Weights of a small GPT-style language model, trained from scratch on English Wikipedia: MLP 320 ReGLU, a variant of SOAP for these matrices.
Each number is 128 + 32 x the weight over its row's rms, rounded and kept within 0 to 255. Layers, rows and columns count from 0. The size above them is the row's rms in percent of the matrix's.

# layer 5 MLP up, 320x160, rms 0.0712, rows 55-69, columns 0-159
size [105  92  84  95 103  97 103 106 107  98 109 107  87  91 104]
[[218 139  90  93 173 113 174 161 101 171 167 155 139 161  91 158 131 152 143 118  81 115 103  61 142 158 145 125 127  80 108 196 170  76 128 118 127 137  80 169 129 197 176 102 106 183 168  92 130 123 165 109 156 168 168 128 108 137 139 160 127 176 145  80 128 121  76 146 134 159 145 131 207 114 116 201 119 147 163 157  71  66 138 124  92 158 147 111 119 165 106 156 109  85 127 149 120 106 136 142  90 148 175 128 109 103 117 162  75  70 137 107 113 154  98 160 118 135 166 157 152 119  82 111 113 150 174 146 168 181 104 138 159 167 132 118 139  85 129  77 129 113 122 114 196 107 106 115  51 140 143 102 110 123 156 123 151 144 120 132]
 [123 163 132 189 153 139 107 167 151 162 104 120  70 147 135  92 154 136 164 125  99 107  90 103  70  90 166 162  56  97 134 135 135 150 102 111 205 186 121 123 152 135 114 206  95 135 162 141 147 135 195 127 131 200 125 140 101 122 143 178  71 154 124 162 155 100  89 107 131 106 150 109 134 111 164 155  94 188 114 134 145 122 126 118  98 123 122 164  97  82 119 103 146 110  76  78 140 111 113 164 167  77 161 133 157 172 116 153 130 158 203 170 125 145 129 137 139 140 164 143 119 149 140 141 172  81 129 140  93 138 142 115 169 119  86 137 184 150  94 121 165 103 180 130 152 160 140 138  90 125 119 152 106  65 220 153  84  98 191 152]
 [151 110 116 157 122 148  98 140  91 172 103 163 109 138 158 142 142 117  95 110 146 133 187 124 122 156 176 123 139 123 111 120 133 108 164 132  92 111 118  84 117 175 130 132 188 128 113 159 164 159 116 139 133  98 121 132 148 146 187 122 146 116 150 118  98 103 164 137  96 132  96  96 203 114 168 167 133  91 175 132 128 127 149  97 174 231 118 119 160 129 167 178 136 173 141 188 148 146 182  94 133  63 119 146 174 100 125 125  54 125 140 149  80 142 182 135 181 117  52  88 100 123 115  64 125 123 169 168 113 168  74  71 145 104 172 140 185  89 115 133 150 156 121 102 157 119 159 138 138  76 180 167  74 139 136 122 161 160 125 199]
 [137 125  63 141  67 116 130 134 194 137 139 163 139 134 110 142 145  77 132 123 146 143 147  95 138 137 132 135 177 140 184  74 140 235 127 133 163  67 137  80 146 115 108 195  81 111 165  52  89 155 144 155 128 109 159  94 180 139 110  83 140 120  89 106 137  99 127 161 128 113 170  98 141 154 171 138 148 112 170 126 164 131 134 114  70 198  93 153 102 100 111 173 168 142 177 136 155 107 113 129 122 121 111 109 186 111 153 122 135 136 136 125 121 131  93 133 144 132 168 121 116 212 129 208 106 133 135 103  98 130 155 149 138 168  91 185 173  79  90 176 143 122 105  72 145 125 112  88 140 133 128 114  74 105 104 122 187 137 177 128]
 [133  95 172 134 140 150  79 110 158  99 127 123 110 122  90 131 128  68 151 142 122 136 119 159 165 119 115 149 169 105 129 175 196 105 169 110 214 133 101 154 130 147 107  61 183 168 137 206 158 154  89 165 127 134 209 151 115 185 115 140 135 122 137  85 176 135 131 146 121 158 129 100 178  36 150 132 171 186 148  74 154 102 169 114 110 179  98 183 134 142 100 132 147  90 113 106 118 108 146 205 155 130 135 154 151 129 106 147 213 163 178  96  68 150 146 149  81 115 111 119  92 145 152 136 151  75 111  92 133 111 163 140 145 136 131  83 126 133 128 127 141 126 110 121 123 104 195 113 122 146 179  82 141 119 121 108 141 100 165 138]
 [141 129 110 165  98  73 109 110 109 116  86  88 125 168 167 156 119  72 105 115 120  81  75  85 148 112  98 187 150 118 136 182 149 131 136 132  98 129 105 163 192  74  92 106 103 118  72  66 149 123 112 134  88 107  96 135 181 128  87 145 172 119 112 153 176 142 128 137 138  94 173 133 127 142 113 162 139 154 185 105 136 103 181  55 124 153 173 108 101 105  87 161 133 126 153 130 120 100 163 182 158 104  57 125 172 116 111  50  90 128 153 113 115  62 155 128 109  89  88 109  63  93 108 128 145 126 175 169 123 214 160 148 144 100 168 138 131  93 119 122  89 113  93 143 128 182 126 103 128 120 144 161 172 121  99  96  81  96 112 130]
 [160 107 128 134  99 112 139 143  84 169 119 160 117 188  92  84 123  95 116 102 172  92 129 171 110 145 110 127 139 144  98 187 191 151 135 120 129  55 138 109  54 128 163 118 135 140 116 170 160 211 134 108 163 166  99 133 106 138 129 181 128 107 192 129 143 101 173 120  54  90 135 117  98 127  96 156 137 136  88 145 116 170 159 125 164 128 175 144 139 124 126  94  43 112 111 125 163 118 174 152  87 165 141 108 126 136 134 128  97 151 125 129  47 111 170 197 144 125 118 110 128 146 198 156 149 124 112 114  99 135 154 150 142 183 153 160  94 139  85 189 144  63 142 150 136 154 125 145  96 127  82  86 119 148 184 192 162  95 105 165]
 [122  76 152 119 159  84 142  80 120  78 146  83  73 128 166  85 134 106  99  71 138 141 166 162 101 148  96 148  62 121 160 106 169 112 128 160 182 139 146 153 129 109 139 183  80  80  55 109  68 106 190 169  92 127  90 161  94 166 133  83 106 151 141  97 122 116 121 107 137 113  78 136  99 143 140 147 143 122  92 183 131  62 144 152 112 145 167 110 123  97 142 150 178 119 138 161 116 162 147 126 100  96  90  92 129 104 195 116 147 123 149 166 174 139 164 117 115 153 125 192 109 102  93  97 137 187 104 167 134 137 144 126  24 143 116 158 167 140 125  99 137 132 127 164 157 107 119 160 139  99  76 127 179 153 125 134 106  76 178 173]
 [160 176 159 166  77 120 107  82 186  71 170 139  88 130  83 103 111 125 116 167  94  75 148 163  87 155  99 140 139 115  65 171 146 136 122 144 133 106 181 159 141 104 125 129 122 182 149 168 134  53 148 152 162 144 126 126 116  85 189 116  95 157 118 143 108 194 153  86 114 166 107 145 117 148 129  79 111 137 113 153 131 135  90 125 154  76  97 145 138 148 191 100  84 106 126 153 118  97 137 138 156 104 123 192  68 120 107 109 175 108 170 128  84 112 111 102 152 170 101 106 206 136  88 100 149  71 153 159  65 157 143  92 134 130 129  60  82 133 126 118 139 129 120 159  96 156 110 111 143 167 104  71  92 117 186 134  97 175 101 151]
 [141 139 148  93 131 123 123 138 127 133 106 120 159 131 149 133 114 122  56 126 174 100 105 133 108 131 112  92 182 117 146 123 155 170 155 151 118 158 161 134  71 117 158 141 101  44 173 156 125 151 148 110  75 155 107 176 203 131 117 145 142 172 192 132 138 152 143 190 130 157 125 139 120 192 104 175  65 132 129 139  87 161 137 115  95  80 144  75 151 133 201 152 188 141  62 150 149 137 111 193 162  93 186 112 115 137 141  82 118  98 105 146 108 156 190 117 149  97 124 124  74 119  80 128  72 173 103  77 134 137 113 152 123 131 127 127 178 147  88 157  93 146 150 163  83 159  91 161 187 108  93 136 112  93 169 177 125  84 132 136]
 [109  96 109 137 149 116 107 148 103 131 192 128  89 166 125 145  99  72 139 122 109  99  95 196 149  93 109 142 149  83 124 155  94 120 186 150 146 143 170 159 156 106  77 106 118 152 128  80 160 124 108 151 226 129 137 106 141 147 112 135 110 131 111  84 133 110 110 153 172 150 122 149 135  75 136  59 123 114  34 110 125 168 136  90 104 244 129 130 127 174 153 165  87  93 117 127 133  91 122 141  82 127 114  98 116 112 109 173 173 136 190 141 174 101  77 128 108 169 125 129 135 144 146 160 146 111 158  92 122 162 151 193 107 134 112 158 135 161 143 162 148 109 136  93 144 112 122 123 112  78 117 147 128 149 189 180  86 214 166 146]
 [ 99 154 133 159  79 118 124 172 168 127  49 106 108 100 123 142 137 143 106 213  61 150 148 111  87 130 145  36 134 172 160 135 121 106 110 102 128 134 142 100 103 142 102 148 145 125 119 112 149 119 135  94 117  96 120 123 126  97  61 162 128 118  97 124 111 109  81 114  82 123  86 188 157 141 103 128 148 102  85 111 190 127 134 135 174 116  85 123 110 110 154 128 146 116 133  66 145  88 149  55 135 118 154 204 129 188 129 129 167 159 174 213 149 123 148  74  48 104 122 118 101 189 111 131 126 111 148 116  65 100 138  72 140  91 117 117  82 134 155 177 105 156 126 158 131 145 126 140 139 121 149 118 190 136 146 114  66  91 110 105]
 [153 150 131 102 125 114  62 130  84 148 119  69 166 178 109 113  77  60 106  78 133 128 149  99 120 152 140 129 106 174 152 162 212 186 130 131 169 113 106 150 134 133 116 135 186  95 171 170 101 174 181 133 105 162 100 115 127  97 107 139 110 108  85  70 121  97 156 181 113  91 121 199  68 151 136  98 180 127 161 114 129 124  74 114 168 116  75  80 119  58 134 121 147 117 125 133 122  83 106 127 132 125 107 158 132 133 199 117 129 169 125 112  97 149  62 153 109 127 111 137 132 116  80 124 170 128  95 107 160 128 123 195 124 127 146 127 161 151  80  77 171 112  81  80  90 140 172 163 174 147  96 110 124 123 107 140 148 188 120 158]
 [120  68 160 175 155 122  93  93  63 105 131 140  92 100 125 103 115  94 171 134 157 113 113 123 159 170 169 140 155 148 111 165 109  44 150  70 101  98 141  61 103 148 118  80 120 147 120 118 145 127 104  39 147 145 109  99 122 144 167 104 110  96 180 108 128 112  84 151 152 179 124  80 116 130 132 143 108  86 112 124 147  99  91 134 118 153 102 102 121 126  90 191 157 107 112  96 185 157 172 134 109 179 124 119  69  85  96 106 160 119  75 120 154 143 144 108  79 190 123 149 203 144  79 177  90 184 109  99 128  74  86 138 128 157 120  89 131 155  77 135 144  86 115 114 112 148 129 110 126 122  88 134  82 128  54 134  99  83 123 116]
 [196 159 125 133 142 141  96 105 151 130  79 104 157 102 113 200 145 115 138 114 103 155  78 102 123 184 105 119  46 142 132 124  71 138 154 139 133 127 164  56 141 183 109 151 144 100 118 179 112 187 149 172 123 109 154  62 142  86  60 135 146 127  66 124 189 114 152 110 100 168 134  97 154 138 106 174 153 105  95  94 140 114 139 147 142 152  56 168 127 107 126 103 106 124 131 103  65  55 125 105 139  45 158 131  89 113 152 183 151 120 113 102 136 132 105 175 126 160  91 114 135 135 102 199 110 127 145 128 147 105 157 124 144 134 175 138 143 125 134 127 141  96 154 152 133 145  96 102 114 137 139  62 156 145  89  35 151 154 112 157]]
# layer 5 MLP down (transposed), 320x160, rms 0.0687, rows 55-68, columns 0-159
size [108  93  94  93  98  97 100 106 107 103 108  95  88  98]
[[ 95 166 174  88 122 178 142 142 168 125 106 122 140 148 133  94 164  59 117 140 178 149 114 123  97 100 126 122 138 161 149 153 125 144 114 121 130  90  83 161 132  74  73 160 115 255 146 124 148 108 144  94  81 148 109 158 153 157  88 144 136 143 106 113 160 106 165 141  84  73  99 136  85 100 108 133 139  67 151 117 150 157 124 149 143  80  83 165 124 101  93 109  69 132 125 106 123  58 131 132 128 131 136 151 122 203  62 116  99 159 144 141 115 139  85 112  69 151 151 139 179  86 142 212 122 157 115 113  71 109 191  90 120 141 115 170  99 102 113  91 119 153 168 125 161 135 121 161 119  90 162 141 155 158 158 163 147 147  94 125]
 [142 139 118 140  88  94 130  85 123  79 160 122 133 143 147 184 149 123 153 139 134 181 112 166 129 130 118 101 160 126 210  83 102 169  80 115 125 150 139 134 131 231 146 143  61 196 131 111 149 141 143  74 126 101 108 135 140 154  96 111 101 156 148 113 131 125 162 174 154  55 130 125 106 123 129 149 116 144 110 111 129 134 133 149 193  82  82 102 153  65 155 193 122 148 131 137 115 109 136 125 134 154 120 168 115  65 125 142 135 130 113 151 131 103 116 145 142 156 119 127 150  96 108 116 122 143 178 135 130 122 103 134 129 157 111  86  68 142 127 110  52 159 154  89 113  81 121  50 148 142 103 100 202 178  60 166 156 195  70  66]
 [140 129 120 144  95  87 133 149 157 134 103 100 152 118 175 108 184 133 130 121 119 117  72 191 174 109  79 139  79 124  97 121 119  75 124 115 179  95  98 184  86 143  86 103  97  81 163 141  93 144 157  96 115 176 131 167 138 144 105 182 119 155 119 204  97 166 140 131 159 141 162 108  56 133 167 174  71 147  95 142 120 119 112 123 102 158 185 106 141 115 137  80 128 134 143  86 136 168 116 169 138 162 173 150  75 155 150 158 189 126 124  60 104  95  82 120 183 107 138 119 186 158 116  91 128 136 141 118 171  96 146 146 135 154 147 142  56 137 222 137 161 123 105 137  81  90  96 129 154  94 140  92  84 109 103 103 157 128 110  98]
 [122 151 165 149 182 112  84 134  55 134 119 158 141 164 152 126 144 114  90 197 111 161  72 180 133 136 108 145 168  55 120 124 112 115 149 150 175  72 131 135 144  65 167  81 149  45 112 125  98 122 100 149 149 190  81 117 193 100 143 110 165 134 137 182 117  95  97  80 126  94 126 169 108 126 139 118 148 134 124 163 137 143 135 111 125 131 132 147 193 135 114 100 155 140  75  80 123 115 156 117 125 153 219 133  38  76 105 139  93  84 120 111 117 135 155  80  94 117 132 132 101 171 105 105 142 138 132 140 143 154 127 127 154  75 129  98 104 120 191 125 150 108 117  93  90 129  90 174 113  79  99  74  94 118 119 140 107  86 150 174]
 [105 140 200 151 121  82  87 161  98 157 120 189 123 120 147 135 111  94 140 168  73  56 131  68 169 141 121 230 121 213 101 165 169 144 117 131 133 121 131 112  80 136  90 121 129 133 140 114 131 136 117 160 126 106 158 139  99  51 161 139  80 109 171 168 114 179 134  91 151 153 154 170 144  91 146 140 110 146 128 160 166 176 153 156 124 121  92  69 125  93 143 127 103 131 108 162 117 115 141 173  94 137  85 127 115 150 118 100 107 116 142 200  78 197  95 139 144 161 145  58 125 140  97 124 108 138 109 130 117  80 129 110 127 155 182  79 114 109 150  92 113  57 136 104  74 140 149 124 145  99 107 149 114 110  83 116 196 109 138 153]
 [143 171 125 134 177 119 126 135  89 142 112 140 109 121 199 136 137 105 103  88 111 127 110  82 154 149 129 197 132 177 194 181 161 114 181 153  89 173 154 144 142 110 191  99 154  74 136 158 158 112 109 120 147 158 119  76  95  63 145  97 162  88  84 133  95  90 205 157 142 111 124 154  75 114 162 137 171 180  80 137 122 152 164 120 131 136 139 105  78 122  82 110  97  61 140 110 124 130 135  87 138  42 148  89 131 135  95  89 165 195 119 121 153  99 133 127 133 105 190 103 116 125 137 127 140  67 138 146 110 189 135 104 118  99 103 141 140 107 117 118 149 106 141 122 188 128  88 120  94 131  62 102 192 152 163 129 160 106 136 165]
 [180 113 104 157 115 114 136 118 111 159 135 189 110 172 237 117 120  70 151 123 146 147 119  79 132 111 149  73  86 115 161 156 133 138 137 133 132 127 160 140 151 141 140 150 100 255 107 132 127 144 180  88 164 116 116 165  95 116  82 130 143 173 132 142  82  98 135 151 173 107 141 141  60  92 140  96 159 123 104 122 104 164 136 166 137 121  89 158 127 191 137 117  66 130 169 140 176 123 145 164  97 170 111 170 132 126 137 192 139 130 137 100 140 153  96 115 113 108 125 110  85 122 127 107 160 165 144 118  98 158 168 108  57 110 122 173 175 140 147  99 110 158 124 183 120 110 189 132  87 104 169  92 179  85 152 134  97 138 130  97]
 [192  58 112 198 116 165  66 147 121 172 173 128 146 108 102 134 141 113 121 174 156 115 139 110  88 156 157 165 166 149 128 118 166 120 114 145 135 146 130 122 150  93 108  96 103 166 113  89 161 156 135 100 148 164 101  92  77 174  91  95 123  80 162 122 190  86 160  62  81 165 180 124  77 146 111  99 135  92 102 135 132 122 157 162 147 112 121 127 155 137 141 137  85 114 106  99 136  95 144 131  95 113  98  97 180 153 176 118 128 124 160 166 130  64 130 193 124 184  82 114 130 129 140 198 109  82 155 138 115 165  93 109 117 109 105 180  96 106 112  87  86 156 109 162  54 101 180  85 119 184  70 135 157  98 130 124 100 126  83 120]
 [107  83 191 151 167  86  66 162  81  68 153 191  99 172 127 131  85 143  95 170  66 149  81 117 141 158 138 103 155 167  95 128 179 135 101 115  85 149 162 148 107  51 118  89 121 177 144 121 142 151 109 143 121 105 134  89 121 117 154 124 136 170  98 121 107 119 178 166 131  91 168 192 140 187 131 118 127 131 102 103 155 122 129 164  89 151 160 124 159 139 113 104 110 146 130 129  77  76 111 126 154 167 166 158 133  99 171 140 165 185 144 117 148 146 169  80 163 118 187 112 116 134 148 171 104 126  85 110 134 166 136 112 130 114 130  85 170 126 119 168 174 189 125 123 107 147  84  91 148 197 117  97 113 144  95 119 152 192  84 195]
 [178 136 155 144 122 196 148 149 113 133 119 113 175 126 107  71 108  94 166 109  98 125 106 117 138 122 157  82 115 116 194 175  99 135 162 142 104 131 170 118 115 136 112 159 163 122  95 104 143 106 157 171 107 106 129 125 164 155 154 109  86 198 179 166 142 129 122 127 141 123 154 123 183 114 128 101 109 111 173 154 122 106 172  41 138 160  98 168 132  85 147 125 168 133 177  79 152 147  82 111  93  87 129 162 122 100 142 181 122 173 138  95 135 102 166 112 115 119 119 143 171 128 160 208  62 116  67 100  93 130 148 163 105  72 142 113 122  79 165 160 144 140 133 132  95  86 190 140 153  85 125 170  58  72 195  77  95 142 125 133]
 [141 169  90 149  59 136 103 137 118 173 116 112  94 140  98 191  66 161 131 133 169 102  68 143 165 134 102  92 106 111 118 222 130  96 167 120 160 136 159 129  96 152 152  57 131  24 140 130 121 108  97 119 116 162 153 123 161 156 131  78 147 124 114 135 162 146 123 144 138 132 111 209 117 158 141 140 110 103 141  96  78 101 169 109 127 137 203 142 101 123  75  98 153 104 146 154 117 206 169 122 159 141 134 144 113 172 105 135 110 143 133 165  69 173 153 149 103 156 156 152 136 108 114  90 133 161  81 158 122 146 126  48 129 120 155 149 116 184 124 113 157  75 120 112  77 127 100 122 151 182 151  86  86 104  97 142  82 119 132 145]
 [180 162  51  65 109 176 136 112 145 118 153 166 155 140  73 111 201 108  95 106 105  59 140 188 153 148 100 106 147 156 104 123 121  60 125 130 162 119  80 136 158  77  59 158 170 158 152 129 126 151 159 131 152 137  94 108 132 145 109 163 125 104 135 147 213 132 112 120  97 146 133 144 169 123  88 181 160 105  99 122 111 159  98 132 112 117  69  76  95  76 123 131 103  82 119 130 175  95 151 138  75 119 168 151 151 167 157 103 118  93 146 160 102  97 125 152  78 129  97 104 177 192 165 122 123 129  79 147 141 100 149 150 146  69  74 104 134  88  86 134 111  75  91 151 119 133 153 147 100  70 134 105 168 139 111 139 152 130 155 107]
 [110 151  79  78 111 137 117 140 168 136 127 130 139 114   0 165 124 133 126  94 127 111 150 230 182 121 168 156 168 120 109 122 115 158 123 168  98 126 122  79 126 150 161 106  65  74  90 137 173 139 127 166 115 116  81  80 125 112 119 131 104 107  75 137 165  98 125 137 114 164 134 114 110 124 136  93 162 122 159 112 132 143 101 101 127 120 109  86 105 195 101 178  80 128 107 128 153  92 130 120  59 162 117 166 116 125 170 123 154 172 141 112  64  99 157 141 138 169 148 168 134  90  68 137 132  62 124 104 134 134 148 132 154 121 141 125 103 140 163 108 154 137 122 159 169  93 174 162 127 131  88  96 115 146  86 167  92 179 137 156]
 [162 111 148 110 128 104 138 163 142 114 195 132 140 189 135  68 171 171 178  74 192 145 125 125 142 134 141  40  99 187 126 143 109 162 103  96 119 157 119 111 135 122 109 104 112 211 205 177 112 124 101 118 106  98 174 157  85 135 165 136 143 130 145 147 141 129 104 136 108  62 127 115 192 104 133 120 136  83 179 117 118 158  71 131 101 168 115 173 124 131 132  96 129  81 149  95 141 168 102  87 134 130 132 120 145 117 170  98 131 207 129 183 107 189 133  93  66 153 116 116 178 131 142 115 108 139 104 168  95 174 190 147  86 169 135 164  86 108 193 125 165 125 110 131 140 142 100  90  88 115 143 104 131 115 138 111  95 107 128 166]]
# layer 5 MLP gate, 320x160, rms 0.0707, rows 56-69, columns 0-159
size [ 96  88  94  99  96  97 106 109 103 108 105  90  98 105]
[[210 132 151 111 108 141 154 157 116 126  89 130 124  68  89 140 104 154 147 116 125 190 121 117  93  79  72 102 115  93 132 117 131 130  92  99 166  87 117 142 158 100 146 132 134 129 189  82 112 154 193 152 135 161 165 140  88 134 164  84 115 117 103 164 155 140 112  87 152 149 112 162 122  88 165 148 108 107 113 143 134  69 134 171 109 130 103 188 113  86 124 113 115  95 129 160 118 102 211  86 145 153 122 114 128 155 184 111 112 236 136 162 133 163 121  90 125 182 146 118  81 140 131 109 135  87  83 116  74 150 135 129 182  90 117 166 164 117  70 149 164 159  94 116 155 133 152 125 119 198  75 196 136 145 151 129 120  81 150 187]
 [160 133  93 165  82 112 116 100 109 149  90 185 107 128 178 137 128  93 128 138 173 110  94 136 131 148 117 157  32 108 128 128 101  94 127 133 149 116  83 112 129 190 118 122 146 152 111 103  90 157 164 165  68 159  77 176 170 182 172 164 128  52  90 189 105 106 148 189 137  97  97 175 142 126 166 136 115  98 146 125 147 110 127 110 174 149 122  51 155 103 178 131 107 216 134  91 138  94 176 155 165 132 183 160 123 119 157 126 151 168 166 111 114 146 143 143 129 115 118 110 158 177  85  83 169 203 170 158 121 106 167 109 131 176 162 116 124 128 145 141 107 155 122 127 121 146 157 153 135 152 189 132 113 125 119 142 179 153  84 149]
 [103 154 149 181 108 222  81 136 152 162  82  90  94 161 172 176  83 141 141 174 168  98 164  75 140 188  90 129 126 137 155 128 147 115 115 161 111 139 175 146 115 147 147 148 154 122 120 133 137  88 151  83 163 177 143 147 130 102 125 172 174 129 131 139 125 134 130 113 167  59 114 167 114 135 164  77 161 154  97 173 159 110  84  97 166 137 151 187 125  78 106 117 168 116 157 122 164  90  68 143 126 119 161 160 132 197 146  87 146 123 127  92  83  74 133 119 126 106 173 169 128 114 118 105  95 141 165 128 141  80  57 170 169  87 109 123  85 126 132 158  83  93 114 163 149 149 119 123 104  99  53  80 115 101 130 107  83 121 153  92]
 [137 163 184 117 140 151 120 171 119 154 100 155 154  85 134 132  86 181 162 104  91 109 135 174 150 149  94 116  90 144 134  62  91  93  93 108  88 133 147 127 107 171 139 102 138 142 233 105  45  85 157 152 138 121 143 128 147 142 197 100 114 132 155 126 186 123 107 198 151  89 130  86 154 173 108 116 114 128 205 153 105 122 149  67 170 107  97 143  95 160 110 101 121 179 133 131 167 137 140  45  83 106 136 137 135 156 152 124 105 150 110  95 180 169 156 108 119 120 133 160 125 106 126 116 159 202 131 110 108 120  93 121 104  97  98 109 133 126 148 172  94 158  84 127 132 154  64  94 149 138  85 139 110 118 167 197 131 108  98 168]
 [168 186 117 154 170 110 116 133 120 136 126 125 160 119 132 130 143 123  89 141  70 162 150 161 111 135 139 178 182 155 115  84 103 116 122 176  92 120 171 158 123  87 165 172 147 109 123 138  94  93 135 130 116 139 155  82 149 134 173 184  91 149  93  89  99  33 143 139 135 143 170 120 107  56  89 181 110 116 122  98  85 142 125  81 124 151 131  78 165  88 229 121 137  45 129  98 157 150  71 155  96 136 136 131 123 141 147 128 186  72 117 130 172 113 145  67 123 104 130 139 145 111 155 165 135 105 137 155 163 142 111 182 133 165 106 132 181 117 121 156  81 151 130 145 109 134  80 166 123 105 127 159 134 118  98 103  25 106 112 114]
 [126 139 158 157 115 140 156 126 125  76 126 183 105 141 126 127 132 132  52 105  82  65 131 106  94 202 123 127 109  81 153  30 132 182 150 128 118 148  99  56 131  88 124 110  66 153 117  91  82 179 149  78 171 109 101 107 120 147 124 100  82 121 170 148  92 187  86  85  89  93 106 153 142  65  88 135 114 108 147 127  84 112 127  97 136 123 129 127  99  32  81 117 125 130 147 135 140 119 149  99  76 168 124  76 130 137 149 102 133 102 124 124 180 141 104 148 113 153 127 125 139 113 148 121 124 131  76 163  73 145 143 140 118 159 134 160 182 126  95 140 135  94  56  79 153 104 131 169 118 161  85 152 142 169 167 123  91  93 163 134]
 [ 71 176 137 154 174 194 124  70 121 141 115 106  88 146  25 124 152 151 120  75  91 175 130 165 116 103 108 136 179 123 149 102  98 194 157 127  58 116 126  98 139  65  89 138  95 181 135 143  95 154  88 107  97 126 133 140 136 165 135 136 120 169 109 133 125 138 154 164 117 113  72  76  81 127  82  95 152  64 151 152 176 105 116  79 157  92 119 180 151 157 135 107 158 152 131 102  89 107 111  88 165 138 166 175 117 103  92  91  70 147 120 120 115 129 139 124 161  64 131 143 153 153 151 145 153 136 106 175 125 126 108 150 175 119 158 108 158  97 134 116 112 110 138 125 152  99 111 113 128 182 191 125  45 128 124 153  56 143 144 138]
 [125 179 160 167 175  98 103 124 127 163 166 117 124 140  73 129 137 168 133 131 130 112 116 141 113 125  88  82 127 135 121 128 116 132 116 133  76 165 161  88 110 158 144 140 154 135 205  98 119 151 132 152 117 155 144 116 139 155 176 178  82 130  97  70  77  96  82 114 114 125  14 105 124 171  76 135  70 135 140  75 115 169 111 135 109 164 115 112  93 157 162 133 138  91 100 215 169 163  92  96 137 135 157 163 156 151 172 137 151 162 102 118 177 204 149 106 140 140 132 134 140 127 113 168 134 127  68 128 146  72 126 139 101 141 108  66 112  94 151 131  60 120  45 119 141 218 121 133 137 165 148 151 143 138 133 148 143 134  95 113]
 [130 130 179  88 134 172  89 199 114  84 100 174 154 145 153 132 150  89 193 120 134 135 141 129 172  93 123 107 100  72 118 156 135 130 172 128 139  80 170 165  97 163 150  96 183 106 152 157 145  94 164 109 126 206 155  93 133  81 150 117 110 175 141 115 121 128 132 151 204 119 116  97 169 107  83 148 127 156 112  91 113 104 138 115 164 135 159 173 106 112 164 144 158  73 176  97  98  99 120 102 130 114 167  70 142 110 168  97 166 111  99 103 188 145 153 105  75 123 162  96 126 121 162 100 126 129  48 145 164 138 121 160 129  91 138  84 156 180 144 175 112 167 113  80 124 152 175 206 131  71  92 146  94 168 135 125 113 164 119 150]
 [ 75 112 145  50 114 155 137 152 120 100 109  77 132 182  81 145 119 155 144 101 145 135  56 161  98  95 123 133 121 152 169 166  93 205 167 142 104 111 126 137 104 138  91 108 138  78  68 137 158  51 142  97  85 150 108 114 141 157 144 139 129 116 171  98 115 137  98 131 116  93  67 130 174  63 149  93 130 100 140 127 218 175 152 161  92 105 123 195 105 133  95 129 212 148 130 130 121 147 124 118 111  97 191 116 125  88 134 165 130 138 115 147 111 191 124 129 123  71  79 141 145  83 145 111 117 131 156 137 184 157 107 137 153 147 123 122 153 111 121 103 144  94 142 198 136  89 131 143 151 149  90  51 163 122 153 114 142  96 164 100]
 [138 166 146 136  63  96  90 180 107 170 132 156 107 148 113 133 159 148 144 178 159 116  98 127 106 136 144 138  84 149  99 146 118  75 148  87 169 109  89  81 142 108 119  89 103 111 206  94 120 173  68 127 168  47 108 159 156 172 147 129 115 157 135 106 104 206 119  89 107 169  28 152 121 156 134 127 150 132 110 130 132 140 147  75 113 118 181 179 153 134 139 155 139 158 122 137 127 173 113 124 114 116 151 198 128 151 124 153 133 150 102 111 193 140 158 166  94 109 130  58  97  82 185 177 148 159 133 132 120 124  54 119 169 144 144 105 153 137 121 107 124 106 145 110 160  91 134 112  95 111 136 166 198 113 150 124 101 117 195 165]
 [ 86  81 126 181 136 172 103 172 133 111 143 131  94 120 113 110 180 158 131 181 125 151  97 108 163 142 134 150 158 193 108 109  72 140 115  57 131 109  87 135 102  90  88 149 120  96 136  77 126  81 129  99 157 108 125 149 111 153 102  79 122 136 168 176 126 198 133 137 134 119 144  95 122  50 101 140 109 121 137 131 153 115 164 114  83 122 181 171  82 151 132 117 139 109 139 107 158 193 146 135 157 161 136 146 122 126  88 107 121 157  85  94 177 155 214 105 133 157 129  68 139 137 184 167 146 150 186 179 101 122 180 104 146 132 152 165 146 108 173 160 114 140 178 149 204 123  63 134  49 100 156 151 119 115 166 140 137 103 131 103]
 [ 66 122  82  88 154  85 146 140 127 120 128 119 144 174  70 195 160 129 146 161 149 107 128 145 143  97  84 109 136 104 132 116 136 118 126 104 121 129 130 119 124 125  55 108  40 175 141 112 119  99 132  84 113 173 109 171  54 163  83 164  67  76  78  56 142 120 161 162 117 119 135 157 108 154 117 119  91 150 101  97 129 158 160 119 171  80 114 124 135 106 113 126 114 188 138 114  78  57 128 104 114 107 177 132 142 130 122 133 186 104 152 164 170 151 152 150 148 163 133 187 135 157 115  75  82 198 137 163  94 123 157  82 149 161 109 141 136  87 202 124 130 116 125 150 135 174 158 133 153 117  99 155  92 144 171 126 158 114  59 111]
 [128 126 101 173 123 138  99  75  46 114 134 103 105 115  72 140  88 123 128 179 140 163 152 143  98 129  80 137 170  99 115 160 125 114 104 118 159 137  80 165 193  90 102 149 138 128 157 124 100 150 158 151  71 117 148 181 206 125 210 164 106  75 112 134 185 123 113 125 110 138  94 169 104 152  83 117  67 108 132 125 186 151 187 115 139 123 164 101 118 113 177 176 173 126 140 133 122 146  93 124 151  82 126 169 140  53 179 127 113 119 103 161 128 136  98 137 155 173 124 128 126 140 178  97  65 122 111 135 179 125 169 138  95 132  98 152 147 103  80 120 107 166  96 127 182 172 121 178 162 120 104 159 169 186 136 135  95 158 142 172]]